Each number is 128 + 24 x the weight over the matrix's rms, rounded and kept within 0 to 255. Layers, rows and columns count from 0.

# layer 6 attention output (transposed), 128x128, rms 0.291, rows 110-127, columns 0-127
[[155 117 155 108 152  99 124 148 154 100 121 135  86 107 110 133 133 135 144  77 151 157 119 124 139 108 135 107  87  86 138 119 132 164 175 125 107 117 102 103 147 124 160 112 123 135 179  98 125 120 131 131 119 119 156 105 108  82 162  94 159 137  91 152 153 121 135 150  95 133 177 137 122 109 163 118 134 129 115 128 158 133 105 161 118 150 141 140 107 146 171 134 125 116 138 174 129  95 147  73 110 116 128 137 114 103 127 113 102 124 114 151 119 113  97 109 100 141 115 142 111 129 130 122 140 149 157 170]
 [131 143 102 166 158  78 120 127 108 128  95 131 144 110 159 101 197 162 125 155 138  67 145 107 154 161 145 135 114 150 150 149  82 136  77 117 146 110 138  97 102 127 116 137  84 140 141  87 116 101 122 121 125 160 110 138 181  98 157 141 143 138  75 132 139 113 141 142 180 192 128 123 159 131 120  87 132 155 126 143 135 132 146 107 126 144 127  80 121 145 178 116 103 104 114 129 139 111 159 138 131 135 125  87  93 128 128 136 168 135 142 141 148 108 130 173 153  98 112 102 174 119 115 133 134 146  90 149]
 [135 140 134 145 130 162 131 138  97 137 122 113 124 134 148 146 154 156 154 119 148 113 104 119 143 159 148 137 135 108 112 112 146 153 139 118 152 156 136 160 131 124 130 156 129 151 127 159 125 167  98 137 119  81 158 163 126  79 113  90 133 151 109 118 145 166 149 120 150 103 130 118 112  84 141 105 121 122 136 135 130 132 121 131 134 140 106  79  99 149  78  95 138 159 139 110 112 146 127 165 157 104 113 129 126  97 130 171  66 171 120 116 135 158 109 178 119 106 104  94 128 104 110 136 138 144 133 139]
 [ 92 130 113 168 120 126 109 148 120 131 106 107 111 134 106 162 134 135 118  96 114 146 104  99 166 138 117  94 131 115 117 132 152 115 129 133 189 146  97 155 102 106 106  97 108 109 145 130 131 148 141 107 168 145 101 127 144 116 145 102 150 145 144  97 106 150 127 150 109 185 102 133 151 110 159 125 136 134 112 130  75 119 108 104 159 131 148 128 131  94 165 117 171 123 130 118 128 161  98 110  86  78 117  72 137 135 162 133 153  90 118  89 130 126 108 143 129 129 143 170 157 146  94 141 135 127 136 145]
 [146 175 150 103 140 143 131 122 144  95  77 157 137 137 142 109 111 132 103 132 145 155  88 106 148 145  96 148 124 113  97 137 111 124 105 141 129 126 119 131 153 141 145 116 123 124 129  96  84 111 161 135 113  92 120 122  95  96 144 104 113 107 145 147  98 144  97 159 116 130  93 130 135 105 144 113 132 114 138 108 127 107 149 140 128 149 117 156 172 170 149 143  84 127 157 167 141 143 181 119 119 117 125 120 143 142  96 139 143 154 125 122 101 118 117 171 135 119  99 138 110  96 151 142 129 100 176 152]
 [112 170 150 163 137 120 123 125 153 149 125 143  73 118 116 153 152 126 118 133 145 107 127  84 132 119 123  96 150 141 131 129 131 115  99 125 123 124 141 131 130 151 133 152 129 148  93 126 121 109 110  86  90 158  90 122 117 149 125 155 108 154 154 124 111 158 157 143 138 143 125 170 120 163 133 147  89 114  99 100 133 143 116  76 152 139 123 119 154 143  98 113 131 141 123 141 149 138 159 129 152 154 109 142  78 162 152 135 108 150 125 142 153 138 139 163 134 124 106 145 121 119  93 103 121 150 109 153]
 [130 118 125 124 104 154 124 118 150  99 135 138 154 163 156 133 162 119 130 167 122 137 141 134 111 115  87 118 116 119  82 126 130 116 141 151 164 110  89 121 140 141 133 141 122 148 112 127  89 114 142 168 157 114 150 114 140 149 137 141 132 157 124 112 133 109  84 108 155 153 121 127 138 136 120 101  98  94 129 130 116 108 127 121 121 132 113 160 185 128  83  95 160 107 110 117 153 136 133 158  96 145 122 100 133 114 166 145  72 149 145 122 119 143  97 144 142 161 115 112 170 131 134 141 174  80 170 116]
 [132 123  95  83 114 129 135 168 126 129 134 137 149 138  96  84 145  99 117 138 103 136 149 136 134 129 143 133 149 123 139 158 119 156 138 102 132 145 132 112 136  73 131 144 115 135 126 120 129 126 121 109 130 110 155 116 126 142 142 115  93 134 127 133 147 102 164 181  91 120 126  94 107 154  91  77 116 134 140 146 121 101 141 172 180  96 183 140 131 155 102 112 116 126 130 133 144 130 131 151 130  58 148 172 167 145 165 145 121 111 134 125 101 121  87 108 111 126 110 130  89 101 104 163 155 149 149 120]
 [122 144 121 137 134 135 127 130 159 117 112 109 117 119 133 120 144 150 125 151 105 165 118 165  96 189 120  95 146 125 140  96 124 119 167  86 178 119 116 181 142 119 107 110 144 141  94 143 114 124 160 143 120 134 146 120 101 131 143 124 142 114 149 104  94 145 145  94 145 103 109 121 126 116 128 165 124 147 130 102 107 125 124 107 129 128 110  80 137 148 128 143 111 117 120 125 119 103 114  80 130 141 120 143 115 127 101 112  88 113  88 136 107 148 133 108 113 114 159 111  83  83 161  84 131 112 128 135]
 [138 108 130 114 106 138 135 151 111 110 134  96 127  90 147  92 131 131 104 127 132 142 111 128 192  98 149  97 164  88 120 127 122 136 119 131 124  99 149  93  99 104  84 116 174 150 158 127 157 125 107 137 121 152 116 132 160 142 165 118 107 115 148 103 119 100 144 135  78 170 100 113 143 142 131 110 117 125 114 135 130 121 132 132 131  79 154 129 145 128 166 135 108 101 168 137 119 133 153 114 119 123 166 108 136 129 133 162 128 129 112 115 124 143 140 159 114 157 129  91 114 109 145 152  94 141 135 149]
 [ 90 131 142  90 172 154 114 144 134 104  78 130 120 120 145 132 165 141 117 133 144 121 124 152 112  93 151 124 145 118 181 122 116 150 105 144 161 135 120 138 112 105 132 109  97 132 107  53 126 109 168 143 131 132 116 188 153  96 143  90 106 170 153 129 145 113 133 121 141 111 114 164 136  79 112 171 152 119 158 135  97 146  99 144 127 149 129 143 109 115 153 112 128 106 134 113 141 105 129 156  86 125  99 129 114 104 155 138 115 127 111  80 161  96 149 123  97 140 144 136 187 138 105  82 115 100 105  92]
 [125 141 121  88 111 150  99 161 106 122 137 150 151  87  67 127 171 103 113 129 128 132 166 143 137 133 125  98 134 158 147 139 135 139 117 134 130  98 211 131 116 141 119 128 134 155 108 162 111 164 129 135 124 149 121 126 154 103 107 122 139 146 169 122 164 158  92 169 160 146 133 118 154 139 129 157 106 145 130 125 161 107 143 127 170  78  97 103 112 134 128 107 147 126 134  92 123 104 124 152 165 102  75 133  96 101 133  94 148 134 127 137 109 144  93 124 114 126  86 115  83  93 126 137  99 128 121 144]
 [138 126 119 121 166 135 182 126 126 141 126 100 155 120 110 160 116  81 139 133 154 125 184 121  87  88 114 119 115 167  93 162 116 109 167  91 153 121 172 112 100 151 124 135 118  88 133 125 118 123 126 107 154 118 179 106 123 144 101 132 140 136 165 138 126 110 128 172 109 119 112 160 124 101 122 104 117 114 112 164 136 131 109 121 126 125 142 103  89 158 119 154 159  86  74 126 162 128 154 131 147 125 153 108 155 122 148 127 120 157 138 101 135  86 174 114  98 111 151 154 125 163 132 116 125 120 135 104]
 [139 117  82 133 140 136 134 143 130 171 145 116 142 143 109 121 149 140 111 119 139 129  89 108 109 141 120 156  65 128 151  92 117 127 150 117 147 114 152  95 170 134 166 110 155 129 151  97 138 109  81 145 118 129 104 107 130  61 138 118 125 127 147 107 104 156 159 145  86 124 114 190 102 171 150 154 107 136 101 136 119 118 121 120 129 161 146 136 145 106 116 114 125 157 123 105 149 142 118 123 130 105 161 136 135 122 169 118 134 100 157 120 133 133  98 139 171 133 147 135 132  94 127 118 148 137 138 109]
 [169 100 166  98 145 103 163 150  63 163 155 122 121 148 110 123 134 129 105 122 120 130 125 117 146 125 101 105 108 102 115 142 114 145 136 139 113 131 137 128 155 148 102 151 129 112 125 133 128 125 100 121 143 121 145 159 163 148 147 138  99 131 119 124 121 157 145 114 154 152 100 137 128 128 142 129 141 127 115  73  96 155 148 122 141 116 130 128 167 174 132 148 136 148 146 144 155 128 137 133  81 162 131 114 172  82 125 123 107 121  87 118 117 129 127 114 160 125 117 103  73 137 132 109 143 130 152 112]
 [112 126 163 184 119 129 109 121 162 137  96 143 120 116  76  92 143 171 123 118 113 126 153 136 131 118 124 115 117 117  94 166 138 171 136 119 112 128 125 150 147 162 109 136 126 133 126 135 107 147 146 129 129 130 149  84 111 100 133 150 116 136 134 126 118 123 178 118 123  84 113  95 104 139 122 136 101 132 138 123 165 118 136 141 114 118 138 167 143 131 123 153 144 112 125  99 112 136 147 150 150 116 140 105 148 107 118 109 138 128 119 121  92 103 162 130 137 107 122 114 110 102 157 130 142  94 192 160]
 [137 141 153 101 103 121 144 159 118 141  94 138 151 132 139 112 160 151 123 132 156 133 155 153 127 111 122 133 100 141 122 131 111 128 168  66 109 144 132 127  72 116 137 141 124 110 135 131 157 154  94 136 115 149 114 142 142 126 116 140  84 139 127 111 143 170 129 114 119 145  68 114 160 143  94 144  90 144 119 139 134 111 149 116 120 136 112 126  97 142 121 168 103 155  83 142 152 124 102 141 107 175 110 147 127 113 169 129 107 101 127 118 101 107 100 147  94 120 115 151 166 112 133 129 140 114 149 130]
 [132 173  83 105 137 124 120  69 109 152 118 117  96  80 128 148 116  91 125 166 116  68 129  74 137 121 100 147 136 125  94 101 183  91 127  70 165 146 116 182  93 100  87 162 131 129 102 117 115 120 125 129 113 155 141 138 117 129 133 147 132 130 122 100 176 141 115  81 149 105 102 132  85 158 154 147 140  94 107 159 118 159 116  93 157 181 136 114 128 127 114 119 174 140 126 142 158 132 111 141 139 128 151 120 167 147 142 130 150  99 179 134 118 116 123 137 138 142 121  68  96 131 133 129 124 149 104 117]]
# layer 6 attention value, 128x128, rms 0.311, rows 111-127, columns 0-127
[[104 124  87 113 151 142 120 132 147 148 120  98 164  79  96 140  98 110 129 100 138 145 148 158 149 153 105 124 140 134 168  92 104 139 154 111 160 129 150 113 102 127 122 124 139 115 106 135 129 112 114  69 126 135 144 140 158 103 133 108  89 121  94 127 118 162 196 125 153 111 167 164 129  83 182  72  97 141  74 132  32 184 113 159 162 113 113 122 121  90  95 122 129 132 130 119 144 149 145 144 115 149  90 115 138 142 114 145 132 145  99 133 124 120 114 104 132 119 170 110 101 129 101 126  96 144 147  85]
 [134 132 134 108  86 131 109 130 151  60 152 123 109 154 111 117 139 130 124 145 151 126 159  99  72 111 125 119 110 161 128 126 149  69 131 140 152 140 133 143 111 113 135 148 114 126 110 146 129 101 144 105 124 120 123 112 111 108 110 108 136 134 121 109 158 162 104 149 118 120 168 109 105 169 148 121 155  69 123 155 153  91 132 155 114 104 125  85 146 155  77 136  97 143  87 119 121 119 152 126 140 156  94  91 157 127 113  91 138 160 108 135 119 122 133 110 144 127 141 104 133 128 156 155  99 121 131  75]
 [137 143  79 124 120 166  70 134 132 133 136 161 118 122 123 112 120 134 146 134 134 105 138 109 159 142 117 124 122 168 153 132 125 111 145 156 140 112 129 131 103  97 107 136 143 142 141 132 117 131 119 128 132 114 138 104 117 164 138 124  84 123 124 130 135 101 121 138 145  73 106 101 132 149 144 123 137 149 113 134 115 172 128 102  57  73 144 153 103 120  99 158 113 102 154 152 118 125  45 153 107  90  61  94 148 137 141 117 140  96 137 166 143 166 123 132 116 128 112  92 150 129 109 108 109 159 143  87]
 [129 101 133 116 146 131 144 116 139 114 135 128 126 160 106 126 136 114 141 117 127  88 122 164 151 109  92 138 140  67 128 126 123 123 137 133 140 124 150 182 142 120 134 145 148 132 140  90 151 144 151 167 155 143 149  97 105 112 181 122 136  97 137 160 132 113 146 116 116 113 176  99 149 153 100 100 151 139 120 144 139 124 135 131 117 131 118  98 140 114 156  90 154 152 114 191 133 154 147 181 107 132 145 124 142 131 143 137 123  80 146  90 116 128 104 116 114 108 136 136 101 104 156 159  90 102 103 108]
 [ 93 129 150  98 103 150  76  91 129 146 172 125 173  93 109 147 170 154 166 161 129 119 115 144 147 161 133 150  98 104 140 146 129 115 111 122 166 140 139 106 130 113 168 136 118 116 106 132 107 151 124 103 104 120 162 140 133 138 131 129 151 130  97 109 127 163 133 143 158 113 152 102 142  92 144 173 143 120 138 122  86 106 151 119 105 135 155  89 114 107 107 122 152 110 147  79 156 119 131 125 120 132 112 115 152 130 135 151 135 128 104 125 121 111 151 118 134 119 130 102 149  93 145 134 145  96 129 124]
 [136 119 124 129 152  73 148 105 106 133  95 120 142 133 118 152 145 155 177 143 108 139 101  96 150 114 133 122 151 128 159 155 133 157 106 122 104 132 153 135 131 111 139 128 139 147 114 144 147 127 136 138 131 178 139 110 151 149 122 114 112 111 138 130 129 127 158 128  89 106 131 122 131 126  99  84 180  89 101 154 156 132 118 136 125 132 131  90 156 138 132  94 108 106 143  82 105 145 120 158 140  68 100 206 146  87  89 106 140 129 161 126 176 124 135 147 124  99 184 124 125 160 126 103  98 133 145 133]
 [159  97 106 165 140 121 107  89 166 108 102 114 113 157 111 148 119  80 150 118 124  74 103  91 134 143 122  87 155 130 142 135 121 158 103 116 133 143  98 173 116 116 114 104  61 127  90 102 108 137 109 137 177  82 103 140  76 159 117 157 156 145 111 142 124 155 159 162 116 139 107 114  91 126 116 122 121 135  91 131 109 136 149 112 110 167 108 119 187 163 163 119 146 119 140 146 106 161 133 137 182 128 126 111 154 117 145 130 130 115 121 152 127  98 120 160 151 149 115 161 109 146 113 174 106 136 122 137]
 [127 106 165 117 133 189 152 112  83  99 112 120 120 131 154 168 119 120 126 153 141 125 113 113 101  98 107 139  90 112  85 130 135 163 133 178 108 100 125 149 134  83 148 139 128 109 128 159 125  97 128 120 177 145 138 133  94 107 107 135 156 149 186 131 129 148 117 104 114  84 127 150 162 105 133 150 153  93 141 161 135 137 142 102 109 149 106 146 110 124 121 133 139 119 123 105 142 140 132 130 113 126 135  91 122 135 144 116 132 153 137 122 138 161 132 150 128 164 152  98 149 160 153 138 150 118 111  97]
 [105 183 189 120 128 159 104 149 163 150 126 113 133 134 126 123 100 139 117 137 142 128 169 128 116 131 100 155 108 138 160  99 115 152 136 109 121 138 133 169 151 129  80  69  97 120 136 134 161 140 112 162 146 110 130  92 118 140 128 152 171  96 138 136 163 124 147 133 133 130 138 149 131  83 127 129 111 169 110 121  68 135 144 132  88 133 105 173 152 155 161 158 123 121 130 139 106 105 112 146 127 116 141 104 125  93 109  91 125 123 110 118 167  90 100 160 155 150 143 161 152 118 112 113  98 103 143 104]
 [134 101  66 115 126 142 155 144 117 116 130 147 127  91 117 139 135 133 142 119 108 113 142  61 122  20 139 141 128 124 175 130 122 140 138 126 156 101 129 161 143 140  95 135 129 100 147 151 117 108 100 158  87 173 170 123 116  88 100 120 121 106  92 143 132 110 113 116 146 133 115 120 147 158 141 119  90 127 122 148 142 160 138 158 142 123 131 123 114 129 130 202 122 154  91 116 140 122 131 153 150 145  40 114 120  92 113 125 154 102 179 107 134 165 154 114 139 160 130 149 129 103 123 147 153 124 111 122]
 [131 118 117 142 136 176 105  77 132 107 111 142  73 141 168 118 129 172 104 149 157 165  82  82 118 134 127 163 151 130 109 155 145 147 112 120 152 168  80 123 103  96  94 125 146  98 127 142 125 140 130 103 106 131 144 112 132 129  83 145 139 134  96 109 117 137 123 114 136 114 152 129 109 129 103 179 102 181 116 130  95  99 113 123 125 149 109  89 139 152 106  85 100 147 104  74 156 107 150 137 103 101 137 139 109 108 118  89 107 134 113 108 110  96 124 134 159 142 148 105 125 101  59 182 143 161 175 140]
 [156  96 134 138  98 140 118 109 146 156 101 127 104 114 126 117 124 124 130 123 109 151 108 121 145 141 159 139 145 108 128  80 119 121 203 100 152 176  89 136 127 183 126 119  89 170 150 151 125 122 141  88 108 109 116 173  87 156 128 117 127 144 123 140 103  99 177 113  96 133  94  88 107  99 141 136 119  57 144 145 147 104 100 123 124 160 146 150 115 119 168 131 111  88 161 138 147 149 102  80 134 135 111 135 122 109 100 111 119 131 163 145 134 138 118 119 172 150 120 118 144 158 136 149 141 119 151 166]
 [137 128 117 124  86  99 139  98 160  91 146 148 122 117 129 133 116 141 148 165  78  96 128 143 174 146 143 103 163  94 134 152 121 120 138 127 129 123 148 111 112 124  89 120 146 112 128 141 165 110 135  92 148 118 107 123  67 137 118 128 105 112 137 113 129 134 145 159  69 110 123 109 117 104 115 164 120 144 121  83 122 147 157 136 134 126 169 122 123 141  84 177 104  98 138 114  99 168 163 146 118 130 135  78  88 136  86 165 106 106  96 161 125 121 131 165  99 125 148 139 130 137 144 128 141 129 142  94]
 [167 119 166 135 144 128 164 144 165 118 119 101 125  99 119 160 133 120 124  96 110 106 156 176  99 142 122 162 127 119 142 142 127 107  66 111 113  84 153 126 129 123  97 117 138 124 101 153 150 116 134 168  98  92 139 120 127 125 142 119 156 138 127 143  98 146 119 125 112 127  77 117 139 106 141 139 154 135  92 182 120 129  96 121 110 136 103 117 137 115 149 101 141 112 107 113  87 151 139 104 113 147 152 139 123 123 138 127 112 161 125 120 119 158 121 152 152 116 157 114 132 138  97 122 124 133 104  99]
 [158 112 146 172 128 145 172 129 152 170  86 126 125 134 108 103 132 156 122 135 140 157 106 114 128 132 134 129 105 134 115 102 124 131 128 183 157 137 176 140 139 132 127 134 105 161 131  96 154 130 142  99 138 118 130 114  60 154 142 114 156 105 141 129 120 168 140 141  90 143 109 123 129 143 120 127 155 117 134  99 134 158 174 123 127 138 105 136 159 152 112  81 116 138 105 143 162 105 141 166 112 107 162 157 134 130 128 123 146 142  98  78 110 119 134 138 135 141 115 159 121 141 130 148 139 135 106  68]
 [122  85 136 124 118 162 139 114 131 106 108  98 130 149 139 121 133 127 136 136 117 152 140  87 128 117 146 156 122 139 120 120 134 120 101 102 156 129  88 123 126 138 123 104 110 128 121 146 120  97 120 150  89 121 159 120 115 115 135 135 152  80 131 118 108  95 128 117 118 145  97 149 108 117 147 140 127 103  86 146  84 160 114  91  88 118 142 130 114 137  90 126 170 103 162 149 123 137 198 143 104 131 128 128 118  98  60 146 149 148 153 136 113 101 136 143 113 138  99 114 120 122 155 119 102 160 114 117]
 [153 158 119 116 103 116 145 158 109 104 128 116 148 104 152 128 154 158 141 120 118 131 143 103 108 155 168 101 170 151 137 120 129 102 133 148 153 167 142 126 126  85 148 143 120 121 152 109  90 143  73 114 143 121 122 125 160 127 118 143 120 173 121 110 155 163 179 176 100  97 126 123 181 113 159 101 146  94 147 190  79  86 104 131 118  99 117 106  84 131 128 107 213  92 143 135 114 131 108 129 155 127 145 119 135 125  76  97 127  79 100 116 171 117 148 133 114  89  79 103 146 177 142 140 181 120 126 150]]
# layer 6 MLP gate, 320x128, rms 0.314, rows 0-6, columns 0-127
[[165 109 105 137 107 168 114 127 139 103 124  76 109  96 106 117 110 162 143 153 113 215 116 163  72 115 108 130 135 107 110 137 131 107 100 113 139 177 118 117 128 137 132 130 132 127 143 116 119 130 124 135  97 133 142 165 205 126 106  95 110  97 135 134 123 135 100 114 135 111 122 109  92 120 148  90 132 133 112  90 189 135 151 117 134 140 134 123 181 124  48 131  84 119 100 124 154 153 113 134 113 120 118 126  89 174 104 148 126 110 111 108 117 128 116 137 141 107 152 141 116 129 113 139 164  98 115 104]
 [128  97  86  94  80 103 119 153 108 111 143 118 124 147  92 108 129 120 130 139 160 132 144  85 156 146 164 133 128 105 151 123 128  69 114 118  99 140 117 139 104 102  79 140 123 128 132 135 146 130 149 105 145 172  76 126 137  98 126 117 141  68  93  97 129 137 125 128 137 133  93 192 150 127 118 154 138  81 125 126 145 136  76 147 141 175 105 111 135 105 148 137 160 123 110 131 104 107 170 142 160 115 126 145 160 116 118  96 121 106 157 150 131 152 148 117 130 135 113 141 142 113 158 148 125  99 127 130]
 [162 118 110 115 141 157 118  95 150  88 140 133 139 126  79 114 148 122 135 105 138 118 132 169 124 128 120 159 116 144 107 131 165 128 140 126  94  96 117 119 163 122 135 132 123 121 132 132  89 139 111 152 130 149 104 123 104 144 103 118 113 119 112 152 123 161 119 171 136 139 145  92 140 114 142 128 149 145 111 110 167 157  85 107 115  92 120 143 171  97 112 125 101 164 115 145 120 124 138 140 116 127 130 148 124  90 119 161 144  96 137 108 116  92 110  76 120 121 153 120 156 125 128 118 119 138 141 138]
 [110 121 116 120 112  90 158 123 149 152  79 106 133 128 140 102 108 154 105 156 148 108 100 129 131 130 142 138 122 185 109 144 120  96 109 139 102 159 137 103 166 125 137 101 149 141 170 127 126 129 119 163  86 125 178 108 114 100 124 112 130 101  85 144 147 161 133  99 130 110 127 141  88 134 128 138 129 134 123 126 124 140 134 155 156  98 116 110 118 111 161 129 119 129 190 127 142 135 170 108 143 120  98 132 107 181 137  99 123 123 155 139 112 167 106 112 135 128 161 165 136 134 104 147 121 172 133 130]
 [104 120 123 148 112 107 104  86 154 116 122  72 130 147  99 103  87  86 140 183 152 152 163 157 147 108 119 138 119 112 154 139 115 110 108 125 139 148 157 147  87 145 123 127 139 166 104 161 151 132 127 128 101 188 116  85 111 167 139 161 102 115 103 145 108 138 125 164 125 130 152 168 132 127 172 176 136 128 140 126  68 123 128 140 155 155 142 156 136 150 159 120 190 125 113 173 100 116 182 110 128 115 142 187 159  98  99 125 111 133 168 153  81 143 152 126 149 104 124  84 140 150 151 135  84 116  90 129]
 [ 91 141 121 145 116 116 154 116 118 114 119 158 119 135 110 156 144 184 121 186 134 136 136 166 121 145 111 164 130  90 123 134 135 180 142 149 132 132 118  80 156 177 132 133 113  81 100 122  88 137 175 131 163 137  94 131 124 142 148 166  84 131  92 126 142 163  73 160 168 113 119 156 106 153 126 130 127 122 117 151 139 110 112 117  95 133 109 123 146 132 103 123 198 153 128 132 158  79 107 175 148  91  94 118 110 147 161 113 162  99  98 129 151 148 141 110 132 109 128 109 128 134 124 127  76 116 120 110]
 [121 139 141 103  74 163 155 136  72 191 127  84 115 106 137 151 121 162 100 107 147 138 169 118 177 111 143 108 187 100 116  99 108 137 148  90 136  94 140 153 121  79 107 126  84 115 110 138  93 147 112 162 136 141 114 104 135 136 138 123 103 134  86 102 115 138 160 156  85 142 106 136 149 191 116  86 126 153 173 113 108 112 126 104 132 107 133 154  86 132 100 148 155 146  97 161 139 162 182  90 155 145 117 138 141 133 101 115 100  91 177 118  99 150 106 107 140 163 133 145 169 105 137 143 144 136 111 119]]
# layer 6 MLP up, 320x128, rms 0.321, rows 0-5, columns 0-127
[[157 102 118 127 135 110 155 138 123 130 110 126 114 126 139 144 119 121 109 157 131 124 116 141 120 117 117 115 112 142 144 113 133 116 124 120 144 114 116 108 141 127 159 164  74 122 155 127 154 144 117 134 150  85  84 115 100 159 126  94 151 173 137 139 129 111 180 118 160 170 122 119  75 113 131 159 130 119 117 110 215 166 155 144 102 121  98 114 167 113  88 128 133 150 145 119 164 127 154 102 101  90  97 115 140 164 169 152 145 144 126 125 142 148 135 147 115 146 107 158 139 115 125 155 154  82 135  94]
 [101 106 124 113  90 146 104 127 149 106 134 131 110 108 141 159 135 115 154 120  90 161 128 144  76  89 138 109 143 103 126 114 113 101 138 136 105 126 156 147 177 137 139 128 159 148 135 131 174 111 173 129  91 122 115 106 131  97 116 121  96 159 167 141 110 160  95 150 128 146 127 110 157 165 148 144 141 138 110 145 116 141 115 150 125 127 123 117  99 111 143  83 139 122 167 140 125 107 122 126 161 164 164 167 178 157 115 181 129 130 108 149 149 111 161 128 117 169 133 117 146 107 104 108 153 107 133 121]
 [122 114 146 110  90 153 135 148  88 158 145 140 116 116 189  81 126 137 124 155 109 110 108 163 111 153 134 122 118 166 173 120 142 132 112 144 142 141  95 126 127 105 143 122 104 106 128 145 165 152 115 145 112 109 128 162  95  91 131 110 127 159 121 109 141 107 113 127 125 117 125 118 151 120 115 119 149 150 139 195 122 147 113 125 111 133 112 115 146 137 106 127 122 125 163 133 105  84 115 113 119 139 150 161 137 139 132 123 136 154 117 156 123 129 141 112 113 146 156 156 109 135 119 144  98  89 151 111]
 [119 132 168 113 122 147 125 140  73 149 147 148  89 156 110 106 102 109 112 117 134 119  95 119 107 131 126  83 149 118 134 110 111 164 111  97 165 152 123 135 144 142 125 136 139 129 110 118 133 122 128  60 127 146  68 127 162 151 132 148  95 149 141 126 133 121 139 134 112 124 140 116 103 157 122 110 131  99 144 158 131 118 113 120 111 141 125 151 104 121 101 121 102 124 145  82  93 127 118 134 121 126 140  79 179  84  86 138 169 120 129 163 105 124 104 131 108  93 122 140 134 131 144 171 153 102 149 132]
 [ 89 143 143 115 174 114 115  94  82 138  95 162 119 107 161 144 106 116 130 183 122 105 151  98 135  99  94 154 119 130 132 125 136  90  73 148 164 125 136  95 165 136 139 153  91 133  95 101  89 121 140 117 194 123 123 201 147  88 136 111  93 136  94 153 184 131 138 153 106 151 109 119 143 119 136 171 155  87 130 116 142 112 134 122 124 136 107 154 155 113 108 102 112 112 155 128 101 117  95 115 128 128  96  80 124  83 133 121 132 128 157 176 171 136 136 145 137 112 156 118 162 142 147 123 166 136 154 136]
 [159 189 128 136 148 180 155 126 150 131  91 112 142  82 173 146 150 129 134  81  62 120 167 120 103 158 119 103 103 142 122 122 132 130 114 132 122 140 129 150 101 115 128  85 103 108 113 120 137 140 108 110 130  49 115 113 116 120 168 100 120 157 141 122  95 135 147 120 102 161 130 151 106 132  65 121 120 119  94 146 118 121  90 115 146 144 115 147 108 134 118 149 169  98 147 100 126 120 124 108 109 140 119 136 121 124  92 121 159 142  79 114 144 148 135 128 126 171 165 148 120  91 126 138 127 188 133 111]]
# layer 6 MLP down (transposed), 320x128, rms 0.306, rows 0-5, columns 0-127
[[127 141 137 140 116 105 124 123  54 104 124 112 130 155 145 136 142 107 142  99 116 143  86 116 142 105 133 113 117 153  62 108 176 140 185 157 130  89 152 113 140 160 120 125 114 127 102  76 177 114 138 131 128 115 139 163 134 162 127 135 108 137 139 132 137 112 162 105  91 158 142 109 171 132 129 141 135 120 154 120 136 130 100 126 139 124  91  89 110 154 106  91 165 136 128 140 150 136 154 121 121 124 146 117 102 136 106 106 176 125  98 138  82 120 171 140 147  96 113 144  97 144 103 129 101 165 152 148]
 [142  88 125 124 147 182 123 132 123  91 139 145 149 137 144 163  99 108 146 116 127 108 144 132 158 160 181 125  87 152 125 152 111 126 125 140 129 117  97 159 145 103 150 154  89 151 128 119 110 134 131 129 105 145 141 143 131 134 158 115 171 132 110 103 118 147 123 131 153 148  80 112 119  91 116 107 140 128 146 128 136 114 108 140 130 138 135 162 133 149 155 141 150 130  92 121 135 167 144  82 147 133 138  85 125 129 134  86 201 129 146 118 102 124 131  78 134 118 105 108 131 105 109 117 115 159 118  94]
 [130 113 127 135  93 135 123 125 139 129 102 170 120 120 126 108  91 158 100  92 161 112 145 155  95 114 113 129 124 146  66 130 109 153 125 139  90 112 127 142 143 144 128 164 122 135 115 126 169 128 112 137 155 161 116  93  89 120 109 137 152 123 154 146 134 101 140 151 109 150 168 111 117 144 156 134 118 106 109 159 149 121 129 119 111 124 154 151 164 139 120 115 146 129 107 136 155 132 121 100 103 142 132  80 137  97 131 154 153 116  96 123 104 137 131 117 106 107 140 129 145 139 108 101 124 138 108 111]
 [166 107 122 122 120 115 141 112 127 126 122 117 173 118 119 175 124 128 128 138 162 101 144  97 121 110 158 160 116 119 154 183 180 126 101 150 112 155 148  97 146  89  76 130 128 122 130 121 147  98  91 152 109 113 128 111  94 140  90 166 117 108 143 134 127 140 106 129 102  86 119 146 123  98  87 145 109 140 122 131 138 156 153 130 155  77 127 122 117 122 154 117 115 123 139 150 103  87 154 116 141 112 121 121  73 121  90 136 141 152 178  46 180 111 127 148 165 125 132  99 129 156 162 127 159 144 103 118]
 [136  59 160 148 109 183 135 104 114 198 141 115 134 127 118 130 111 131 133 150 158 123  92 143 137 130 171 115  86 141  85  91 125 153 128 140 130 118 143 148 155  94 159  83 127 136 139 114 157 129 162 135 186 141 136 155 123 111 114 119 141 161 142  81 136 120 144 146 140 179  95 104 101 113 123  96 138 147 165 145  77 135  84 122 121  87 144 132 161 106 143  98 145 106 120 116 131 152 128 151 122 136 205  89 129 130 110 154 157 163 129 136 124 150  96 117  82 117  69 169 104 107 155 103 130 130 120 146]
 [114 128  96 115 112 110 114 138 108 109 157 100 131 166  81 105  93 178 135 132 142 129 106 112 119 120  96 117 153 138 129 169 160 123 155  92  95 122 127 136 125 114 151 146 144 143 159 137 137  77 134 150 129 155 138 150 127 110 110 148 126  97 105  81 121 135 147 136 118 190 117 143 165 119 146 141 105 133 136 123 135 121 156  83 126 126 138 149 116 147 134 108 122 128 166 130 137 142 125 142 185 144 150 163 132  91 121 105  96 102 133 130  94 107  80 110 129 100 128 118 130 136 140 153  99 111 119  77]]